Weights of a small transformer language model: width 576.
Each number is 128 + 32 x the weight over its row's rms, rounded and kept within 0 to 255. Layers, rows and columns count from 0. The size above them is the row's rms in percent of the matrix's.

# layer 10 attention output (transposed), 576x576, rms 0.0525, rows 470-505, columns 0-95
size [120 125 121 121 121 121 124 121 122 119 122 119 122 123 124 122 122 123 120 122 122 121 126 123 120 119 123 120 121 119 119 122 121 118 124 120]
[[174 133  98 126 138 142 128 156 112 154 141 144 160  40 146 121 192 146 113 195 109 138 129  86 115 163 150 153 130  54 141 145 145 161 160 145 156 131  91  95 126 165 138 121 115 113 102 100 127 126 142 128 159 116 131 114 150 116  97  79 183 114 155 124 193 143 140 120 162 127 180 149 172  52 118  90 119 127 101 160 136 119 133 109 101 173 114  98 112 121 155  19 126 144  69 157]
 [ 74 139 106  65 131 159 121  91 121 145 125 176 159 154 137 146 195 128 117 147 124 118 121 137 147 115 108 138  91 124 162 142 233 117 138  89 129 173 137  94 136 119 176 158 140 120 196 122 117 159  93 136 114 174 128 126 129  91 137 106 163 138 120 149  77 119 170  82 113 159 117 158  86 165 154 130 136  74 138 195  92 121 112 191 126 102 136 138 107 159  96 140 145 127  65 124]
 [ 68 109 126 125 173 191  34 144 145 152  91 161 126  77 190 155 147  81 148 124 192 127 162 151  73 120  58 135 151  58 168 124 134 188 121 135 166 133 144 141  78 139 133 143 100 134 161 147 105 114 143 162 163  89  91 118 167 156 136 133 178  63  49 124 132  71  90 126 165 129 107 130 119 111  98 145  94 164 129 143 112 123  90  68 163  97 158 115 143  77  57  90 119  80 175 126]
 [156 104  51 166  85  74 160 105 156 118 220 153 147  77 136 163 156  86 134 157 132 144 101 132 107 150 112 238 102 150 121 107  64 128 185 184 102 134  81  59  99 172 159 166 123 107  90 130 130  79 131  83 121  76 153 106  86 135 139 197  78 123 162 109  74 164 159 147  88 114 102 110 164 118 117 117 112 190 121 136 151 141 135  68 114  75 144 141 116 112 136 158 148 141 102 160]
 [143 140 189 121 132  93 120 147 130 165 151 157 117  63 157 125 157 122 147 156 194 141  96  87 167  76 110 141 134 135 126 118  64  88 149 118 138  62 169 121  59  84 109 142 141 121  96  79 122 134 132 106 180 176 155  54 128  91 131  93 136 167 109 145 148 132 135 104 132 102 144 104 124 163 160  88  75 128 117 147 198 163 156  92 123 213 155 124 154  70 121 103 131 113 135 178]
 [ 99  90 120 114 181 143 146 127 146 145 132 137 100  98  34 164 108 146 113 150 104 159 164 106 129 144 108 133  98 159 114 185 130 141 139 105  93 171 121 110  79 149 131 121  97 102  88  93 109  67  73 163 151  96 110 132 147 136 109 130 127 139 100 171 131 131 103 145 152  99 142 151  67 202 138 118 135 149 119 151 160 165 142 139 124 143  48  80 142  95 170 141 132  83 139 133]
 [ 90 107  88 152 127 171 121 114  73 170 180 133 176 143 134 106 108  84 158  75 102 109 115 118 191 193  74 104  94 134 118 107 145  82 150 136 111 155  77  54  81  88 117 143 119 105 121 135  76 146 191 133 163 176 151  94  85  93 152 114 159 143  90 134 116 147 131 142 127 107 125 117  84  72 138 157 117 105 189  87 111 145  93  93 157 131 131 120 120  85 142  85 157 136 190 129]
 [152 178 159 125  85 154 161 136 151  91 154 139 135  83  96 106 115  56 183 128 134 133 155  99 150 129 164 140 120 188 129 103  94 159 138 112 118 159 157  95 125 146 122 133  76 128 128 164  95 110  94 134 113 131 155 106  41 107 174 131 161 115 227 106 142 129  66 146 126 135 125 179 131 165 108 123  96 140 125 121 133 157 159 153 128 163 121 176 111 160 103 132 113  60 139 151]
 [102  99 151  91 127  97 108 120 166 200 170 102 150 116 140 134 105 126 139 136 108 130 114 171  92 154  88 104 203 103 148 163 137 132 108 154 130 165 110 161 125 114  84 105 178 140 122 171 181 170 156 137 153 141 164 111  99  86 140 192 141 128 147 126 120 138  88 110 105 160 109  86 186 201 139 116 187 163 148 175 111 156 177 129 105 121 121  26 142 158  95 109  88 155 206 121]
 [ 92 180 142 117 129 129 108  57  41 146 148 151 169 116 141 130 148 157  76  98 135  98 171 161 168 134 141 126 164  80 134  90 144 187 146 180 134 151 137  55 106 148  57 170 146 131 104  97 101 135 105 126 125  94 138 108 141 115  85 123  95 120 131 124 182 158 134  75 152  96  99  91  91  78 113 112 116  75 173 143 159 103 104 160  98 142 166 131  97 129 162 192 113 158 140 102]
 [138 153 113 121 137 176 166  96 133 160  56 148 121 131 158  95  84 117 164 158 149  83 217 135 134  76 107  82 135 106 144 129 116 117 128 150 159 152 112 154 147  80 130 112 129 145 125  67 144 119 169 158  92 156 111 130 184 139 138 124 102 163 176 130 114 128 128 130 102 145 166 131 134 120 114 119 188 168 128 145 116 159 139 125 113 167  99 100 141  79 135 117 112  79 136  41]
 [ 98 133 135 145 104 139 158 162 112 150  76 148 111 144  87 108 168 115 119 124 114 191 110 143 145 130 120 163 137 154 112  98 162 142 119 144  94 125 104 116 131 157 168  97 130 101 101 233 111  72 133  71 134 122 157 100 139 130 161 157  87 135 129 171 136 144 114 173 109 116 153  78  80 147 113 121 146 101 167 163 155 127 151 114 137  92 119 103 199  89 130 194 159 140 139 126]
 [149 113 150 189 137 135  69 179  91  66 135 123 135 156  84 191 174 155 147 145 101  81 123 141 189 110 185 153 166 144 107 136 139  72  95 128 144  80 115 135 126 146  35 179 117 133 144 145 124 121 125 133 135 129 130 153  70  91 129  98 146 111 110 143  92 118  81 122 119  89 144 141 181 132  97 124 121 128 107 139 189 118 131 125  89  84 145 122 147 132 135 157 134 144 143  98]
 [100 125 133  82 165 153  51 183  80 133 103  83  95 144  60 104 116 186 128 111 118 103 100  64 142 162  91  75 114 158 161 156 153 166 124 121 155  99 122 137  81 132 112 130  70 147  74 112 122 207 158 192  95 160 107 111 131 102  94 119 138 166 150 134  33 124 114 114 114 146  91 143  99 121 111 123 118 100 156 123 127 124  91 122 151 131  80 117 110 201 144  92 115 147 109 198]
 [134 146  82 136 134 162 155 129  69 130 127  79 162 139 174 149 194 151 132 141 162  98 139 108 167 103 178  85  77 145 155 110 171  94  92 143 145 129 128  73  57 140 126 112 162 129  91 117 122 153  95 103  99 107 131 163  67 156 177  88 104 116 129 128 114 192 124 176 139  93 123 158  87 154 116 104 143 136 139 138 131 116 169  75 145 175 126  65 140  97 133  97 119 170 136 141]
 [106 161  97 150 155 132  94  97 154  79 124 138 146  97 167 134 108 156 152  87 140 127 159  71 111 125 147 128 172 140 184 149  92 169 189 188 143 152 115 110  83 129 132  74 101 136 153 105 123 141  97 106 180 154 147 188 105 117  93 156 138 145 121 125 146 104 134 162 137 100 123  83  99 121  87 123 157 131 164 106  87 107  85 117 194 196 108 145 128 104 195 156  98 139 108 116]
 [181 112  76 129 171 162 186 144 126  91 107 105 138 110 127 123 151 157  40 186 102  93 114 123 115  91 139 174 124 107 134 108  97 180  74 185  71  81 109 183 148 144 125 187 159 150 110 179 125 109 112 119 164 139 125 116 156 104 123 151 160 129 144 198 123  93 161 208 149 157 131 120  97 104 112 155  94 121 110 107 153 159  95 105 128  95 125 146  88  72 141 114 177 101 109 185]
 [ 95 127 161 114 149  59  94 162 126  83 114 167  89  58 154 139 148 116 158  88 141 169 127 144 115 111 136 130 133 158 127 221 112 101 120 125 155 128 160 182  94 106 113 159  74 150  47 106 129 100  99 131  68 105  98  68  82 150 112 150 133  99 150 136  89 135 122 133  93 109 116 120 114 176 124  93  75 171  65  89  97 147 128 114 153  88 114 127 123 110 138 107 157 166 122 191]
 [ 91 191 120 187 123  91 143  64 160 156  74  70 149 139 130 145 118  98 120 146 129 126 182 171 117 132  70 180 130 106 128 184  95 205 180 115 136 136 155 143  89  48 119  83 125 147 145  86 120 130 101  84 110 164  60 139  99 108 207  75 141 110 137 152 158 115 160 105 146 138 147 159 146  83 118  99 108 137 116 156  91 115 177 138 152  68 123 126 166 104 117 134  40 176 162 153]
 [166 134 176 180 125 206 123 149 156  74 149 182 118 148  63 136 122  65 152  81 130 100 149 114 141  84 130 133  88 110 140 134  58 116 215 139 121 124 128 149  28 193 154 148 109 105  94 138 146 129 186  62 125 153 173 123 168  61 104 149 125 142  88  76 131 157 120 141 162 156 100 150 133  62 128  81  89 108 172 147 158 113 124 127  64 158 132 134 159  83 160 156  85 176 102  97]
 [159 118 127 175 153  88 148 185 207 143 142 135 107 141 153  94  96 156 129  74 157 165 193 126 134 164 111 113 122  84 100  95 104 171 145 172  97  90 161 194 164  55  86 135 138 174  74 139 165 143  77 137 122 130 129 128  87  65 144  99 149 133 122 106 161  92  84 158 153 140 131 184 116 134  99 131 114 117  73 122 123 122 109 123 123 135 146 109 133 125 136  79 151 115 159 110]
 [145 123  99 117  89 115  92 109 154 129 118 138 156 155  86  96 161 101 196 180 123 112 135  93 161 121 126  85 123 161 168 117 117 144 185 159 195 180 141 190  69 130  91 141 138 142  90 133  82 129 143 133 128 124  37 152 128 101 143 130 127  81  99 173  80 119 125 125  94 164 151  83  84  80 109 116  63 135 105 126 132 118 157 176 144 140 129 114 116 120 148 173  74  68 118 174]
 [148 113 143 139 121 138 114 108  87 165 110 114 141 100 132  67 145  89  78 105 128 117 130 103  91 116 161 139 154 140 191 146 133 155 203 135 184  93  90 169 140  69 102  94 123 174 169 169 148 165 161 139  90 132 110 117  81 115 101 118 137 137 181  92 112 104 150 117 163  76 151 182 160 111 172 145 114 165 142 133 149 127 120 165 119  95 125 129 153 102  97 110 129 161 131 152]
 [ 95 119  61 115 122 124  85  80 130 101 131 144 211 128 155 121 109 156 109 134 143 133 110 161 104 185  68  78  88 115  93 108 154 146 158 124  70  98 191  92 121 177  86 200  80 173 155 123 142 167 127 150 176 110 159 163  90  96 136 103 115 185 148 183 152  98 112 113 141 159  78  75 133  76 134 122 134  94  95 171  98 144 146 124 158 156 124 140 136  69 186 131 143  98 171 123]
 [151 150 153 168 100 134 132  77 155 134 177  98 127 149 108 106 146 154  83 143 163 189 119 110 140 130 100  85 129  91 174  98 178 122 126 107 103  54 138 115 140  98 108 146 135 136 141 111 156 109 137  84 199 111 178 139 150 128 142 154 120 121  90 147 117  95 107 149  78  84 148  96 126 113 106 134 103  91 138 163  87 143 179  83 182 135  89 139 136 156 133 131 112  95 106 133]
 [129 114 126 196 212 140 173 147  79 157  89 120 138  64 128 140 114 118 119 152  82  98  99  99 143  99 142 114 159 161 111 181 125 166 123 172 112 140 134 126 136  73 160 165 154 106 124  76 120  83 109  80  76 100  96 147 130 117  79 116  88 176 113 149 138  85 133 108 154 115 101 125 163 114 113 134 143 133 156 155 146  85 123 108 139 117 186 104 152 116 170 166 158 107  66 143]
 [162 131 176 130 175  76 135 122  81 136  99 112 141 119 136 143 185 175 158  97 136 165 100 188 133 159 146 100 136  74 130 106 159  71 119 109  83 111 105  69 144 123 120 205 123 198 117 188 149  66 137 137 188 133 114 134 144  71 138 147 105 112 169 123 126 150  71 108 127 144 109 136 141 178 110  78  91 127 128 122  98 115 123 171 100 156 136 138  98 117  87 172 124 150 140 111]
 [157 145 154 172 117 124  89 138 163  77  93 117 122 114 165 134 147 217 108 157  79 116 155 141 125 118 182 114 176 110  77 106 116 156 170 139  97 114 121 102 143 132 103 133 100 158 144 130 101 132  96 132 133 144 111 160  75 148  60 171 159 112 184 114 110 149 187 200  73 132 121 136 110  79 173 128  80 149 149  67 166 103 109  81 129 125 152  90  96 160 104 169 134  78 115 175]
 [ 97  92  97 155 182 107 141  95 154 102  99 151 140 141  90 144 201 142 181 118  97 191 144 116 102 110 185 118 177  74 127 131 151 129 113 107 137  82 123 160  72 124 151 112  35  81 177  72 129 168  86 128 160 117 120 116 125 121 124 113 161  38  95 146 136 112 136 123 108 100 125  93 146 151  87 141  63 115 143  93  85  95 112 116 133 128 168 182  99 148 151 123 125 106 134 122]
 [125 149 146 154 118 117 128 173  69 167 133  86 114 151 188 123 141 180 135 158 154 137 123 122 104 108  82 117  93 170  74  76 130  91 129 169 113 163  96 106 136 129 170 116 136 127 119  94 135 171 172 125 104  59  86 116 131 174  96 122 107  60 139  75 151 118  93 151 164 109 124  92 115 133 110  67 137 226 160 154  77 222  79 149 193 164 112 139 132 119 159 175 132 120 150 139]
 [123 106  66  53  95 104 121 134 161 131 116 136 160 119 113 136  92 175  83  47 144 110 150 154 126  97 151  76  97  95 163 130  97 135 147 143  94 145 157 194 126 150 123 118 147 135 119 133 170 100 153  87 139 142  83 111 167 111 167  90 123 110 141 140 122  65  74 150 133 140 143  24 141  63 133 179 134 104 190 159 143 124 147 126 130  95  92 100  96  87 139 102 141 149  53 185]
 [ 93 117 130  90 157 130 145 107 138 125 127 141 109 129  87  99 187 125 177  74 122  77 107 124 154 122 135 120 197 138 145  75 135 146 136 149 184  67 164  76 132  90 114 106 169 117 102 114 104  87 120 155 147 107 111 133 157 150 125 136 141 191 180 196 149  69 113  84 142 141 185  97 101 159 112 100 158 134 162 144  92  98 103 114 105  87 120  93 132  98 126 155 182 106 123 135]
 [126 175 122 180 140 116 144 115 164 135 123 170 120 127  80 164  86  77 130 153 157 111 165  81 156 119 161  90 105 138 146 138 115 163  95 104  87 138 125 136 120 183 110  94 146 131 139 116 147 169 128 172 115 145 130 102  63 112 166 163 142 190 132 153 121 147 134 181 112  91 122  89 104  84 133 153 142 166 187 154  93 116 192 107 146 134 180 156 110 109 138  87 122 166 139 132]
 [161  56 127 118 119 124 150 149 156 127 107 125 108 143 142  90  72 120 184 111 157 137  83 113 168 114 142  86 198 126 120  78 146 132 110 110 118 151 128  97  57 107 117 149  90 105 135 138 152 143 176 113 144 108  99 169 106 107 107 149 141 139 114  73  85 196 178 137 147 150  88 132  93 118 118 136 209 127 144 143 181 155 108 132 104 157  56 170  97 106 105  94 137 120  81 153]
 [123 169 168 112  94  81 107 158 164 106  41  80 125  47 105 111 120 153 124 140 156 170 151 159 188 126 190 160  73 180  62 141  81 133 114 179  61 125  69 124 117 154  86  64  85 125 134 140 100 168 128 121 127 153 137 122 161 104 124 124 165 109 164  69 145 110 139  97 143 146 188 113 114 157 153 132 137  91 144  65 120 147 107 120 114  95 176 133 162 140 106 107 179 175 121 151]
 [156 101  73 171 152  57 149  89 157  91 132 162 119  50 108 135 150 153 174 200  95  87 167 129  95 152 136 105  95 136 130 114 173 166 174 104 147 147 148  81 119 111 156  89 129  36  85 119 130 112 135 140  89  99  96 104 117  98  89  76 111  99 111 124  87 130 121 155 176 178  77 162  86 110 127 107 137  76  99  97 147 132 187 117 139  97 107 180 121 159  92 136  78  87 102  92]]
# layer 10 attention value, 576x576, rms 0.0585, rows 471-506, columns 0-95
size [124 122 122 120 118 120 121 122 117 120 123 121 123 125 119 121 121 121 120 123 118 122 121 119 118 120 119 122 121 121 121 119 116 122 119 118]
[[163 170 103 140 131 157 135 115 116 110 158 100 114  90 141  94 124 147 151  89 143  87  83  20 114 132 157 174 175 164  99 177 114  75 182 132 125 129  64  69 142 136 163 105 140 119 128 128  86 109 135  98 135 162 206 144 163  78 204 180 121  52 102 133 167 145  80 104 124  80 130 133 111  88 146 189  53 138 104  92 105 117  82  79 183 143 104 117 123 109 177 125 124 124 149 147]
 [120 102 158 109 178 115 106 144  83 110 109 161  97 153 118  75 112 173 113 132 103 123  81 149 105 215 163 111 136 134 115  69 135 106  84 112 140 197 124 172  63 164 106  66 114 147 196  86 135  82  84  99 169 147 148 130 126 132 142  97 171  82  84 182 106 138 163 119 136 123 110  90  83 120 117 116  84 163  54 149 150 133 155 123  73 172 120 187 150 128 101  72 110 125  51  96]
 [108  66 135 113 137  83 131 155 114 153 109 119 137 139 111 153 195 102  97  97 115 127 179 146 137 146  63 124 135  54 162 135 152 119 132 104  68 112 121 119 139 120 127 174 182 135 132 131 103 113 194 122  57 125 133 170  93  74  99 117 101 101  90  89 112 192 136 134  99 148 118 196 133 131 160 114 113 185  89 104 165 143  86 114 106 109 110 134 107 136 166 140 112 151 107 107]
 [104  36 134 132  94 174 148 133  69 183 148  96  85  85 129 125 143 157 194 106 121  94 110 132 123 151 104  69 127 154 124  87 150 108 152 119 107  91 135 124 134 122  61 119 114 138 141  93 142 178 143 148 117 181 163 152 161 109 117 134 135 148 194 114  91 144 109 182 121  70 143 198 125 151  92 212  80 104 146 172 117 161  57  91 137 191 138 145 157 151  83  83 125 119 149 156]
 [134  95 140 139 117 104 167 107  68 104 174 112 161 124 109 138  86 142 159  88 149  90 142 168 150 126 175 174 174 142 115 136 132 147 160  87 132 136 101 116 113 166  92 111 188  95 102 158  84 108 127 190 121  54 129 139 123 129 142 204 190 102 153 131  86 128 133 114 173 134 182 128 117 152 107 151 146 102 164 138  83 119 161 141 137  80  89 101  96 154 142 103 199 106 121 106]
 [124 113 131 173 145 165 175  72 138 133 153 181 128  92 107 129 130 139 106 133 117 187 151 129  98 140 102 101 169 136 138 139 160 138  99 132  93 133 185 196  78 158 153 106  53 138 113 133  74 123 102 103 149 182 115  79 118 126 166 153 175 113 185 118 164 165 174 133 192  49  77 143 110 146 122 114 114 117 132 142 146 117 188 110 123 142 156 109 101 153 120 127 105 112  85 107]
 [156 192 163  67 139 159 105 116 118 178 163  99 131 130 232 159 135  81 137 160 110 130 105 100 158 140 155 147 210 144 147  43 121 150 162 126 121  49 113 150 167 127 127 149 144 140 129 198 117 145 151 113  88 149 111  87 153  77 134 109 157  84 127 151 103 126 131 186 103 111 189 113 119 162 139 113 126 174 126 140  84 138 108 162 118 128 106 192 148 106 135  46  84 192 129 150]
 [136 128  78 123 134  80  87 159 148 123 103 116  66 146 144 144 140 152 140  99 145 119 126 126  97 136 190 129  62 134  89 147 124 139 121  96 156  69  99 132  74 153 116 101  81 164 140 175 174 119 155 143 191 120 132 180 111 193 104 110 167 104 201 106 126 128 111 134 107 151 109 117 188 204 190 139 194 147 130 120 131 136 159 144 147 153 126  76 178 170  96 127 133 193 164 143]
 [133  88  88 135  90 118 116  99 133  89 154 127 136  78 102 146 113 104  66  92 151 191 139 144 125 110 145 146 138 127 174  94 127 187 138 170 127 150 180 120  83  70 169  89 113 119 149  89 141 109 140 104 129 149 226 106 129  59 144 152  97  84 107 158 133 122 155  60 154 169 210 188 148 134  86  77 123  69 115 144 118 109  87  82 147 121 143 138 100 154 107 141  98  84 142 136]
 [146 166 195 135 139 107 136 137 164  55 196 123 121 126 165 130  94 160  82  49 132 131  64 133  91 130 123 135 145 165 142 106 157 133 114 159 117 102  98 135  80 105 139 123  76 108 135 129 159 133 130  99  93 135 121 140 148 193 142  88  96 217 116  86  95  86  87 109  82 202 135  80  56 127 175 179 112 116  81 100 108 160  96 161 133 166  57 168 107 106 147 133 129 115 113 123]
 [100 138 110 121 179 134 109 151 146 103 160 134 125 127 117 214 167 129 138  70 160 153 116 194 126  96  87 138 119 107 138 118 135  83 121 148 125 114  87 121 103 130 150 155 139  84 119 123 217 116 137  84 126 113 146 140 106 166 154 169 117  95 137 140 148 151  94 144 159 127 131  90 136 117 150 121 141 110 174 111 156 151  84 121 105 112 158 109 101 183 112  83 114 118 149 138]
 [ 91 161 107 161 111 134  50  85  95 194 107  67 113 137 140  72 115 110 147  47 129 133 101 115 139 109 133 119 149 187 103  97 140  95 149 161 109 128  79  98 151 107  99 140 126 139 130 149 108 113 115 114 111 151 138 197 112 103 190 187  90 142  94 130 102 128  98  87 142 146 120 128 103  86 129  93 140 146 106 128 163 188 107 110 128 113 190 156 109 108 128 148  76 125 155 154]
 [193 151 122  95 104 150 118 159  99 129 115 110 149 176  90 102 130 133 173 118 128  92 118 164  84 117 101 122  91 148 166 139 179  93 163 114 119 147 142 140  77 129 155 182  79 152 156  87 214 127 135 150 168 186 137 119 147 113 111 106 102  73 121 172  96 150 145  95 104 119 150 137 166 151 109 153 137 119  75 106 176 157  75 182  75 127 172 156 137  69  83 193 159  81 146  87]
 [125 137 104 109 121 109 144 125 116 129 146 153  59 132 137  88 121 140 151 207  79  99 124 135 172 187 170 137 115 102 147 139  92 100  76 133 155 164 158 130 167  89 135  93 162 120  48 144 127  63 198 191  70 132  58 142 142 112 139 100 169 124 141 104 155 116 124 123 160 101 127 105 107 135 157 137 126 176  92  93 117 127 135 144 161 151 148 164 103  91  99  82 123  65 166 123]
 [100 140 134  79  89 119 131 126 163 171 162 129  71 115 132 114 151  97 184 122 122 147 121 167 109 115 132 132 165  87 132  97 109 143 146 129 145 170 156 105 115 137 140 163 103 140 178 145 133 208 147 120 164 129 134 134 100 149 113  58  74 110 126 166 101 102 135 101 167 141 106 101 145 164 108 178 121 172 138  85 177 137 133  89 180  67 112 136 140  86 189 174 113  98  84 150]
 [163 161  85 111 107 119  89 166 208 123 101  76  79  77 104 129 164 174 155 145 158  64 146 125 174 114  78 141 123 109 106 169  11 111 107 137  83 151 165 133 120  89 128 169 125  79  68 103 161 148  84 117 146 160 120  81 131 183 127 150 108 166 134 210 116 164 107 102 164 151 121  87 125 164 110  35 151 122 128 140 140 126 157 133 203  91 125 150 107  96 105 133 155 128  91  94]
 [116 132 136 111 169 148 136 103 126 116 155 137 164 163 155 119 126 110 150 136 152 142  90 176 145 121  49 106 151 134 128 161  98 101 158 179  51 103 170 137 159 117 121  94 158 159 105  92 143 150  99 148 144 127 122  59 118  89 188  90 129 109 145 145 116 107  96  99 143 114 192 173  61 140 157 124 153 101 156 146 172 147 137 170 146 108  83  99 133  80 123 134 124 129 101 158]
 [ 76 129  81 125 151 156 166 124 114 153 137 137  81 120 123 157 111 117 100 159 132  86 146  77 114 114 168  87 186 173 117 114  75 113  97 136 162 121 170 137 116 113  89  84 129 103 134 100 148 138 103 108 108  74 111 187 199 162  63 155 115  98  92  74 160  69  90  90 132 174 143 108 110  74  84  79  98 144 148 122 224 116 131 140 128 127 156 109 151  90 176 130 112 105 128 136]
 [113 196 112 142 213 119 141 136 112 111 134 140 143 133 119 130 103  84 164 104 116 176 161 154 134 165 117 119 143 114 140 131  87 127 111 162 127 151 152  79 128  98 142 172  94  91  96 149 178 139 191 129  72 172 148 102 158 117 199 110 176 167  66 111 100 164 124 110 163 111 151 163  81 121 163 181 131  93 114 104 167 134 159 111 146  98 106  89 143 183 191  83 119  71 137  96]
 [119 168 158  89 125  99 147 114  96 149 153 105 144 135 114 142 128 163 164 165 169 132 151  65 102 164  89  91 115 156 120 119  78 158 114  88 118 110 146 154 134  76 103 141 111 150  99 101  22 122 134 112 158 113 180  41 164 129 118 127 154 129 164  90 143 123 113 133  71 163  89 141 108 107 100 150 189  83 148 109 186 109 109  79 119 137 142 118  83  88 126 112 144 171 116 149]
 [ 91 159 119 138  96  91 106 149 182 109  77 142 137  77 112 134 192 213 198  84 114 104 174 122 149 146 135 135 121 148  65 137 164 185 123 105 162  95 123 120  97 166  62 157 185 105 150 101 145  96 176 123  72  51 162  66 146 147 130 113 110 100 201 141 146 127 139 112 119 120 138 121  91 158  89  91  79 122 201 144 104 143 158 171 156 157  94 153 108 212 119 132 113 199 121 103]
 [ 98 124  89 162 109 141 127 142 146 137 137 100  77 198 134  41 145 185 129 110  90 152  93 167  75 131 160 159 130 137 165 163 102 203 134 132 132 126 157  90 107  95 169 163  58 192 174 162 136 109 189  89 111 101 138 160 175  88 159  65 112 142 174 165  78 145  46 157 171 118 157 107 140 103 128 131  90 156 103 155 145  82 103  77 122 134  65 115 152 144 126  80 105 158 111 155]
 [ 85 180 158 231 135 124 217 140 168 156 111 142 161  86 105 144 135  82 207 112 203 152  99 140 178  82 124 172  89 114 115 154 101 128  83  87 140 122  97 153 156 230  56 132 158 110 173 101 157 147 171  77 148  65 144 149 109 100 177 170 123 150 130 158 117 151 174  89 162 140  55  62  74 101  78 197 112  95 163 139 161 122 141 135 153 101 212 108 102 138 127  88 151 103 139 179]
 [152 113 164  88 156 120 131 156 105 111 126 104 130 150 167 130 131 110 124 121 139 143  86  80 172 134 112 120 107 167 153 101  98  97 149 194 139 143 179 180 108 155 175 114 120 183 126 166 156  80 144 135  95  84  81  26 117 157 113  70 141 139 130 134 148 180 105 164 147 109 143 156 136 132 119 147 185 134 193 118 123 111 159 172  94 128 176  45 139 159 130 112 124  90 126 147]
 [156  84 143  81 140 119  78 170 124 152 100 127 161 118 141  67 152 156 128 197 151  96  53 136 103 120 201 142  77 160  78 108 100 154 135  76 133 173 127 115 160 117  46 133 116 163  82 148 176 149 132  74  76 128 148 137 103 166 178 123 132 117 165 134 123  39 146 116 106  67 128 117 142  83 142 129 136 169 132 135  90 146  87 127 116  95 132 119 117 118  96 153  78 130 172 136]
 [117 145 153 151 192 144 168  91  47  78 136 133 153 117 124  98 121 125 102 104 123 128 109 206 166 100  63 167 142 130 141  96 111 126 103 161  95 139 138 125 131  93 129 129 143 110 139  90 191 101 133 127 143 158 155 112 109 106 115 101 140 114 108 134  76 119 135 103  65 146  82 116 142  47 156 130 107 139 153  95 114 163 184 228 135 170 123  78 122  66  99 150 123 176 105 159]
 [162 161 121 100  86 119 143 135 117 119 168  57  97 120 122  75 189 151 131  77  42  75 138 145 105 134  89  93 147 113 112 108 188 113 147  88  44  90  91 169 158  91 161 169 137  87 174 148 155 134 107 114 158  83 136 170 110 185 141  73 154 159 170 116 151 144 174 105 177 106 132 112 121 109 105  81 164  94 109 127 184 183  52 119 130 123 114 109 139  98 101  97 146 141 152 137]
 [ 73 115 143 160  82 179 146 166  83 186 173 156  91 128 142  83 148 160  72 114 132  59 152 143  54 167 185 118 113 108 102 106 157 157  62  85 140 127 169 107 122 139 176 175 155 104 112 228  67 155  81  96  78  71 131  89 144 156 166 112 129 101  70 110 128  99 145  93 139 192 147  72 113 209 158 149 117  92 149 104 177 132 115 113  86 191  56  88 144  87 162 112 118 122 168 142]
 [141  77  68 115  95 108 135 158 146 170 105 127 108 122 132 178 149 154 118 170 184 140  73 165 173 183 151 149 149 142 129  62 163 176 141 134 152 123 161 101 169  73 165 142 151 165 102 106 133 102 151 153 188 107 203 151 182 113 122 158 149 153 165 180 148 122 108 137 120 113 176 107 135  79 118 106 138 133 107 147 126 110 155 150 129 163 122 114  83 119 125 142 112 124 137 147]
 [106 133  84 176 112 152 104  85 185  92  99  55 170 111 115 122 143 158  83 136 130  45  86 138 118 146  83  64  56 144 149 135 149 102 133 134 137 144  99  85  84 206 151  96 159 136 160 183 145 138  82  90 110 147  95 110 150 135 105 143  71 134 109 140 164 149 126 128 143 102 109 133 111 142  72 138 121 136 135 158 152 133 103 116 159 126 111 117  92 124 169  97 128 110  88 164]
 [147 104 100 136 103 115  80 154 121  61 103 118  57 182 126  99 124 105 121 116 140 130 114 125 119 110 123 143 144  92 160 110 140 120  90 129  35 192 112 178 111 104  91 172 101 126 151 118 156  82 113 112 136  94 112 183 100 168 131 117 151 175 137 131 104 193 101 158 103 105 190 115 139 166 131 143 109 116 137 172 122 185 123 133 131 191 159 125 106  64  46 141  88 154 116 124]
 [164 100 126 160  95 147  59 115 107 126 113  64 147  39 120 160 116 140 128  94 143  61 107 127 147  82 157 124  88 102 144 111  38 129 149 151 169 124 140  95 150 184 125 141  44 141  45 104  76 111 140  81  99 152 133 168 170 138 160  77  94 113 136 102 161 110 148 115 114 107 187 116  95 115 117 134 123 131 146  92 115 138 114 169  57 174 124 145 140 188 143 160  87  95 187 101]
 [158 142 192 180 104 143 125 136  85 136  45 118 101 101 150 121 166 164 107 102 130 129 120 127 120 162 155  76 101 100 142 134 131 167 140 150 130  89  74 132  61  24 111 174 114 219 162 132 133 102 159 118 131 129  68 159 157  83 161 106 135 107 147  98 101 147 131 147  88 107  97 149 182  89 140 141 215 147 102 131 117 124 112 111 130 129 154 130 134  92 167  68 121 174 138  67]
 [176 150 182 132 181 111  69 164 121 135 126 119 127 150 177 106 127 146  53 123 103  58  53  82 166  92 110 110  58  89 128 103  51  82 123 173 148 110  92 133 135 140 151 188 101 161  68  62 118  86  81 150 109 126 162 136  74  92 140 115 114  94 120 103  76 158 129 170 119 113 156  68 130 145  40 151 121 173 114 148 132 168 104 121 156 133 103 125  99 135 119 102 154 108 117 137]
 [182 137  82  66 114 143  65 107 127  88 124  80 180  76 127  98 168 211 121 136 122 130 126 150 154  97 165 101 138 157 107 145 171 126 187 174 173 162 166 146 139 115 172 147 187 137 100 142  95  98 141 127 165 145  91  76 137  88 188 118 160 107  97 116 171 133 130 109 108 187 142 104 112  89 101 164 130 100 135 117 139 160 196 186 155  94 124 151 113 130  57 154 165 102 152  79]
 [206 119  88 134 111 147 132 124 135 135 191 164 184  75 146  97 123 144 152  72 212  60 117 167 150 101 149 125 161 116 147 190 149  89 119 140 104 157 136 121 155 124 122 124 140 118  87 106 126  96 128 118  86 142  74 185 140  88 118 102 139 115 143 120  89  92  90 165 141 116 120 138 221 146  84 220 136 120  93 133 194 135 132 168 162 127  82 132 187 147  93 181  82 110  76 148]]